config.yaml
n_layer: 12
n_head: 6
head_dim: 128
norm_eps: 1e-05
bias: "qkv"
init_std_up: 0.0327
init_std_down: 0.0327
lr: 0.00594
grad_clip: 1.0
schedule: "wsd"
Each number is 500 + 40 x the weight over the matrix's rms, rounded and kept within 0 to 999. Layers, rows and columns count from 0. Numbers have three digits each.

# layer 7 MLP down (transposed), 3072x768, rms 0.0327, rows 1404-1453, columns 384-447
460513493538489531464476563518533510464489503523515454478504472515508384503491521516454466502522509492525515521522469486556483542542514453418512496607492508537477533550523577557437513514497487
471547527530450472438512527511473513471514459487553502535478501449419429488431389491517607547478471481491434490480438510530533415514507545458505523526500519476505481582532591482509479524429465
469481477490493531558503514481483604539473480470480540468522490507457490436448467550511470487515518581447497538483448485499547540546504465537438431480509456554483514543509571501534509494417486
446449481494515474455518511500475606539441523480550517487482526413465442524479441548490460560508533475565441490508498530583548512478474494476452433467587471492477436516467507547518471512465471
471496454537421466559507562475444510585447509448402545476569489415458553519520519503481515441556523498469495470521386538538487492564566518461467618534545549493501480491506476480450439529529478
588534578564500561510410472475488339500480478486513530490387390427530570475496491476543574524463516506522479552496517588646513574415583573565490486548482467493450540442508592388516514544484516
492481540541474515504420480492569514489502525476535513531491502506482558518497519521517460523495523504513487482432491510532555480487488507454453464563539487556483511459494474442531508499453427
456511504516513499536516494449496505498494443521386487525498552507512420563497502538486487470490504512495452497473567509518475515499556460465489441499472454527483525477496547506383492469536463
533461472505549559588583439540469453494527486544441518506544444548437423539567441533502544481515517390533477556480519480529452473511526495477467519566554452451457535493587494552421489442445573
473477483510496546443437492494503518533482533485477493533528509513493499441492499500487442487521520472439534528496481454464483541502494445573485468493494542485469565531525529516537532482543520
504486465474501471570495544489457513462434491517526504520549580502511531560470494472424531502522424512502582522512495463518467495455531505529532516432475477494425420552585486515456462525572531
506531558462420502434515574499505505559526487494606487548458523497486518504498508486392463522434521489517491524516418521530509535539491494567542510475542445501496494560536518449496502476472438
542460369443441581488499549506544505537529560488434542464594535472521558568527449506451589515472494527550545495437458442531485488509470526473426471484517435479475529530442544512502460488517566
537492541443475513464470491494513536520559481506481541471481493515477521495495539562533515484534483475538455415519522504526445453574561491450582567513545521455420480470502454521531605487515484
504439572466526507471536541549487452481553476529569481496442576543400496529507566506359504491540525534524503566458551419434446504473531546423515477624508552548463354486507572494470501432489517
525521522504495455542533569464477480503478502528528502522560532518489464516570478461534486467522469462571555489501444536453460576458487495535463509546463438494473506543510554474495488435499561
528467496479501542522467540463521474374483461407480459487493483525463462511486546502497530468488500526521464520532444545496435535537475467473493521533525519453521468493488520557459494492473561
516518470489504412461506488433490462455498502562440447489445470492478480473492540496466538492473519499460491461496433503517521507495549512524516497450541495471494482460565450481518498502488477
489414588606426414580540473503560557517537446472610397508432486478424585518458550395531527443528579576526520550507475487516569448456515546538537599504514500502530478495422518451563448438386495
539489507499541535596576496463531549495492435488499502465532540404471478477537531503478480536491495487531462530556481510442432511552485505462554460553539532485505587546459524515497484550475473
475485471499552486459460487541547472446491585552489528459446471506560429475508511507499457488493478548497496482511441525563575514546536491500528542526458534509522522542518457432498523523531487
579451503488446491552529434488544538446471498475486486519478544504513462521477528520518418553500466461523547496532503540517581471461560524486523477501519455468483489490560492475541476455508463
467518584481471578534462501474538474461547443544472462497497492522487429572508521558597530449541605544454507451531444534492413451516474540579571506453535569544482467534556597451582449493427410
446462538510463499446473461497499397495524576486507421487500515509495462509518519467492459512515534430503460524519534433525529473511466498455518478494466473530457455485520470546546533472492513
402597457472521563502513466429525449446458505545468524555458546524457522569466515454536515525462562527468500483496511574550504402502505450538480555427487448529525550513490476461517476582521560
553437501509493425418492486529471518493494530459527506512499525470472549508515481438460525483565516501491499498494428494486516507506515460548597471520548538463549542540489454512507442564464502
520529504519487472419472493553522554450572500432452541414494459486552371503455535543528483478471534576567492438579480534520577452540520516484529543532457508505552439538538712479462545498515444
526469461524537496468546513496526479515488483540450485471497509473513542541547569490475529547500521478499468506486491533524467561541501537498509494495532512457477489501533355503488538454515488
517543473558543480442539457517449477491500521549549436475562488458537393557508480545514497523392474452556495485504560506526470530511443553516457526482472502480531482431478577504485450479520513
451513515453571482564484515506482489490531533431542561581449534487412525445448476407497496455523521544512511451474461421495568461458513489516480459532512469496548592455507534500548508496463514
516483453526448475534491563530471567468492534456488418523465549521560519578525526453486464546486519466459518507518557521530521451470468533531510527548469545483557506526517536499547492505530569
455439459502538568513494498508468471460587491494484478444530485412523540471464537526526509483557501464505458518538374480522545547521459462476512514402588421486589531471463561473491550406496509
469463566493531468486511549475545452501505513467535512488565470441521556444512612557540529432479476476520455488488415507529455497552459516500427534536443519504488543513466552484548504495506540
475550463485508511464439491530486493466559546506467512540492478545506549533531552542464509517446495513486535523457494464513485441441492536523542480545593492451506562512495410445438493460527473
432462467505562542472500475555415416512517507510501570551544463529507505573495532413560496473533481449440456493476516507450422486515433497570460476448521497489510563486507480522574561493472531
497503476500515491475446488510535553526504446475469485515546548429524418495439545457489408500523509548488485508529562470529491545544514423449493467530510520553506526500487542532501517566482476
489497547519554504512562524481430410595411435531465507540440520551549513516513502564552540581494488464514459452532511535541448484466468478537508463488530541465503481541494523506489538502473482
512436484555556516558553513522483535491455510531467492508505470520517483507445546535509504455512549491483440510469520512422466509510480440538560439475552519473530491459470481498549487454541537
534594561517468494512427435470546515505523480445478448484462511511471516422423545519561586535570475490473532488540531498559462435543484492538516543575478450633481527488470548523537519437478523
480599501505566501534523489497471491520475565471501501519545415515451465460521550566496521450520581518509550459516475486552558510449451493515524515527421571477497490497483552564386542485523467
515471527497476519502507488524473534457427464537627459514522541487518482549391549486440476590373507438480512486487484548539466542563439500495528516484505480541588547597437607533553433564532552
494527562525537414475498488543531462545530581502541487517522526426528478507568449499563432484527539545542514482515472487528492504518586485466530538518488525517529495456452541481466482472471529
476473517473478520482488524518496489470498497460526484534480486449476540456472500445485472517558539529551445487446470513554534560608504492518473509496430510485582557452497544443539469460491460
431473445518439503451465544537491574459450545508528566445482426461498500500527474456504445487497574550478492492513466545544518540489488485456590544482476506521434418501505544601481551468518497
460564442462473535450493508571494550447433498650591505585485477435585361524544549477622508488413560589440474410517511502512418483494415513459484492518365483548487476461440479530584550551594444
459519490471508520458435549527512517461502438516523477544503449543487534528437412502532466445545513472540559455513383476505504561459525550579460451467561462495515456498507361499504483531541491
440549598446521524471482450489491452504553489488451523480502443504500451469564553498515534542539573522476476388543427536480413495499540539559469539475462539517500572526459554494476470427507468
505518444458523620530510485549510528502413552565486480521491552512509525492445462492517461496531495470549508482500480480532527470453502496496474562507514502516445444446470474490534488502530479
510551507530496444519490461499493594505462493486448525470476553520481458534478505549426484511539469497497527517507505517590497516514522420482538506490528514431525529520503501542549511481561512
545444482556542518431504642470486525539484515528576469470543454487440463559535568516520534531447498532474611497506506465518492587497501475592475487518492495543500544558557541502520471441533501
# layer 7 MLP up, 3072x768, rms 0.0327, rows 1405-1454, columns 384-447
484504516524480538516519448454513591481555472512480493484518517508484478522544491464517494483494500487503536504549488535476512455500573475508482542494495565529479542502529509520464522487475482
509465573530475504555400596452517528515441489494484506488537550547556432502503493444563478461421475519544508401525480466556558448501515435513477476523518487587508533495427514510481461523589496
559499516480459551495548458544542427402442404478579507516515520493519485517495516502514535501449531505512555529579474607404483430489491547455525531521490480497473492466498518548486518541444552
497489550511476518529545524486516477539465584490504578540537536535463471518491453521462472453494460487491467471485418466444498536530549484449498495536559529464476439610585522511495500548500382
539534571551458596543563436583496486504491508458542478537490474499543544517515511410535479508511569482518411428415545489554457532466508478487420491542540497532491506476548511408498444500524497
524544440516492469528543480456498512503534507493472547470510354478501491526536506550504512536517485491499472540516515517458493462530520512472506460513527541509467521508511510508521488460495542
487555520477485520496511478509531461522532524508520491515522509492497542482503513486530536480526457527511488453525501513556492491438498521476539544513509473526530485512470538487418482544526496
553605462534489479553495419472536508564548478518467521490529490447560474415514499556500427506495503491584498523465478479496506456569499409531483527489449413500461481465419501438556509552498487
519480500494504472486546485474475461461537518543520477514452458553463481542511509541513498513492491531529452475490503537479491492478459499509491468536502504539475425477485506496486400490464457
561539600491568492487393428511518549550544534517480544615535452548524538442440474509456532502560496398479528574432438387478518507514500562459470557526524426443510398559455510491501499526530560
561498475565595540490546494496497509510426463479467531545455505526526516461432467527511490490509594453424455529415515441541518422476482487524509500475514540510478564455454508530492471483545444
558523475500601460419422557505491431536510499550506579467515434443477501488571441566412477471505524427456415559467528521442524528489438526493510452537439523477495497554428506562447485576507446
478503595536633473506477476543494420508460566483541555556532500470588445503470487527412539448488524576592523541546446522554573486515507532504499612534528460466485508495436511424412534547508482
484464505513431454517623458507513513517529521562549485453545547451479552443534492542407498489469458575526505531584474535450532453420386563449492520443562471483528519477489548522486471534533511
544485492552486534509473530506541443480496477473470539479500478489499494451514510493521496595488405598532474525503471507517519462494530468516504518522524443534473387550544526464449534507500446
497503490528442463470485531523548486524497543544498498510505490511498544527483510506526479514504541480548425501423466482515548480494521465505521416527475531553491551495494487500535493497556479
500489450552515571476554446466499528471548521504478478502536439450481525515388454524463505518468417540519472458516495476493487429470513559473566498558548516506494514476526495532475467468551515
561479561511462459408562559505482508476538476514524555580498446584496537491506516507464505503486536430512505473459499565428511531565506526510455537535438511471463526588519510449468498543448530
522461495454510554531512502536507472581508507495524470529559564480446455557464492494508496549492481586564473518524460543464556465490468513468507545435487503505570565471441523504423548533543462
598492562503510508534491488471513443544417461507512487532542535536500594484494490495514505488493550477505517517447540474488484523518466501459523469455562452501486484460505523528532484496493511
502511460452509499537525512515516515529525466458532460511439471525440448492435413500516500496503425536518513513485451510456595505500478505477436562507469476547445505507431503548439422519558472
457465556556515482550489492445515483438552443485431485492530512553468474507511440510508471504539463559540482473442572449469467549488409519487444416552520465491479493574509502514453512517524541
481552512515493535568509508508497455480503419521436544556484440520496536514545415511461509543504415488476431462543518547517548428499551516556466474492508486511510525445457510530460475523529491
419485475535494530453518563509507508398470474497548455487545500499502618388504474503501450514503497494515432483533449532501487456492497462502511456540454526482614479478481518525497551562558583
498500531572539576575540478532477503539523511575486582486526513457483478496523498530492462529509486521532496446546507498483450509486501466490424480532466469580484540514551507501441484514554475
448479485540502497491507506532587520550485402498431459454587457452556431500506563486483507552489466481531523403542449548511454544452541483465473517521497553558537497489482534492470505449486507
558507465509513496518528497479506502535421485574429556446495500482562501571464441600542510548533505567482416488529447493415569482516462569449528439530537507439500496496519507435412462491478575
492478489466525444609474517514505523497523504513485541458475469506489492476510504450447399453483511431493410500491473482485466524563539498552495514465445477471495503470479522503518549509530460
543457544521500485551529493506495499458487470552523463492554564445521584486553559512464460479495485505480497577545511547477529545534526462432514537507451502508474469510498528458463462477499464
488496563477523522533562433522498416452491490568528504557512475511481481505528502517544476458551479496550485530526498556508534515537540479518431504457551494549463517533522515394492467492499487
475441515574532403490418573457490469505446480518558593462524449416514431533525540509466432562495540545542492405497521480476545514501436492462455539560450423541521494479468501509479505493486418
469495522507468514520544605495497540513542546520549483593467477452429515400536556428425479489495400511565510497523457552453631519428531487544480562509474516461492552460488510530511521512532489
526513507476415393570512521463528533475486552494547462459555526552566558505460443468393514458530532576468510539501528467500532572490517494516480498478428468493494528482512517518423525483487448
479586446538545514451568542494551441544524404575456507535565530399447462524394431453506450582456493482506454496533518473513441455559500565437575467597438524534537549461400539484473540532482455
510528476521473439556546553514522460514484479551572496555553518470499537464576492506482495445584523489506484474552492517451531494415447502538483513514516490473512507539468513516525545448496502
551492468510527491494502478549573485472475540535528505434489505455498510499484512547491458511521527583514466500551520487483622486526499531505543487470447436601497459491511518470458529488505516
499475517532536396501565545498507470512591502504516565465503457542449553423474449522567437518469474524546490487475515413509486490447569567519467466515519479542468485545586498498484468507497482
529610594467534493574467436473537509548461564479523527579491549524452520501477523502572507534460460577523576402470418410442532529523483552531467530568556448508556429496577527528517509514461425
565505490536541500462505430462522466510439512501576512551552532486417537518499524474537514525464535551539522501518497493474520455476573528426418521508482460465546516506437535525444538505519569
488518530499466543521498510559480509519506542546555546531518471455518532474443478442573520520416410459468472490546481501530422512500555550505448555448460516457503490512550499473459467420492523
474536560490512571496474532491540559478555434502440529541530505500507485555482498519497510466543457520460545495543500566447507514547482531494531462494462474470550505544432530561515514500491477
475427617553587518477507506481527471420494455517517463500499455455495480527450504496473516503494550541481508498458513448497501519491458495558513429510480521527567550414459537423497462517542572
469524509507478549491498535495523453460451524573533543492481445515619459428446500519495516484474494564463456515499537415502474526578504415464545427530491538488495500531533527517443451572469536
612566473529459480558496497520533422493504488552506567625489473483519475423439541533490551528477506499448439551491426514430558514532466565437500508501445502558517516510415559462498418509518532
598548529594414499451487420452514502602569500505551535492476446555539483491472499531454526566541492529516463520466518423437516482392490468453482431475505533579519475623450518512487538457534536
461543574518519368510502528535483447561510530511476517610477553569412487487537506470481517524545539480500526498426466624516483520523503582478502531451514457525489530543484515512466494536500502
552499478492463501417459513562475487486513512518556528587502484566537527542474536493439521518486456503505482528437491464480502521375484542547427547536580465482536509506539528498511484595485527
486559441549521504511513589486556539537429590544520539534554560436498499535410523432479463503467550543484456422416488521525466471548527463463415578493421512571484528526459535394526553511526519
451542547523421452496509525495556547468497475575583514457488572464468512503463461481527513518509514506471532508488522498479526545537502505505494525511486476515550493479480538472429439516546462
509550615546470426503489475504587402544606460536493446462501542492539636564487558519516454569526513492471491440535449541500448549441480498468547472510504472502512525507435524448537450503475460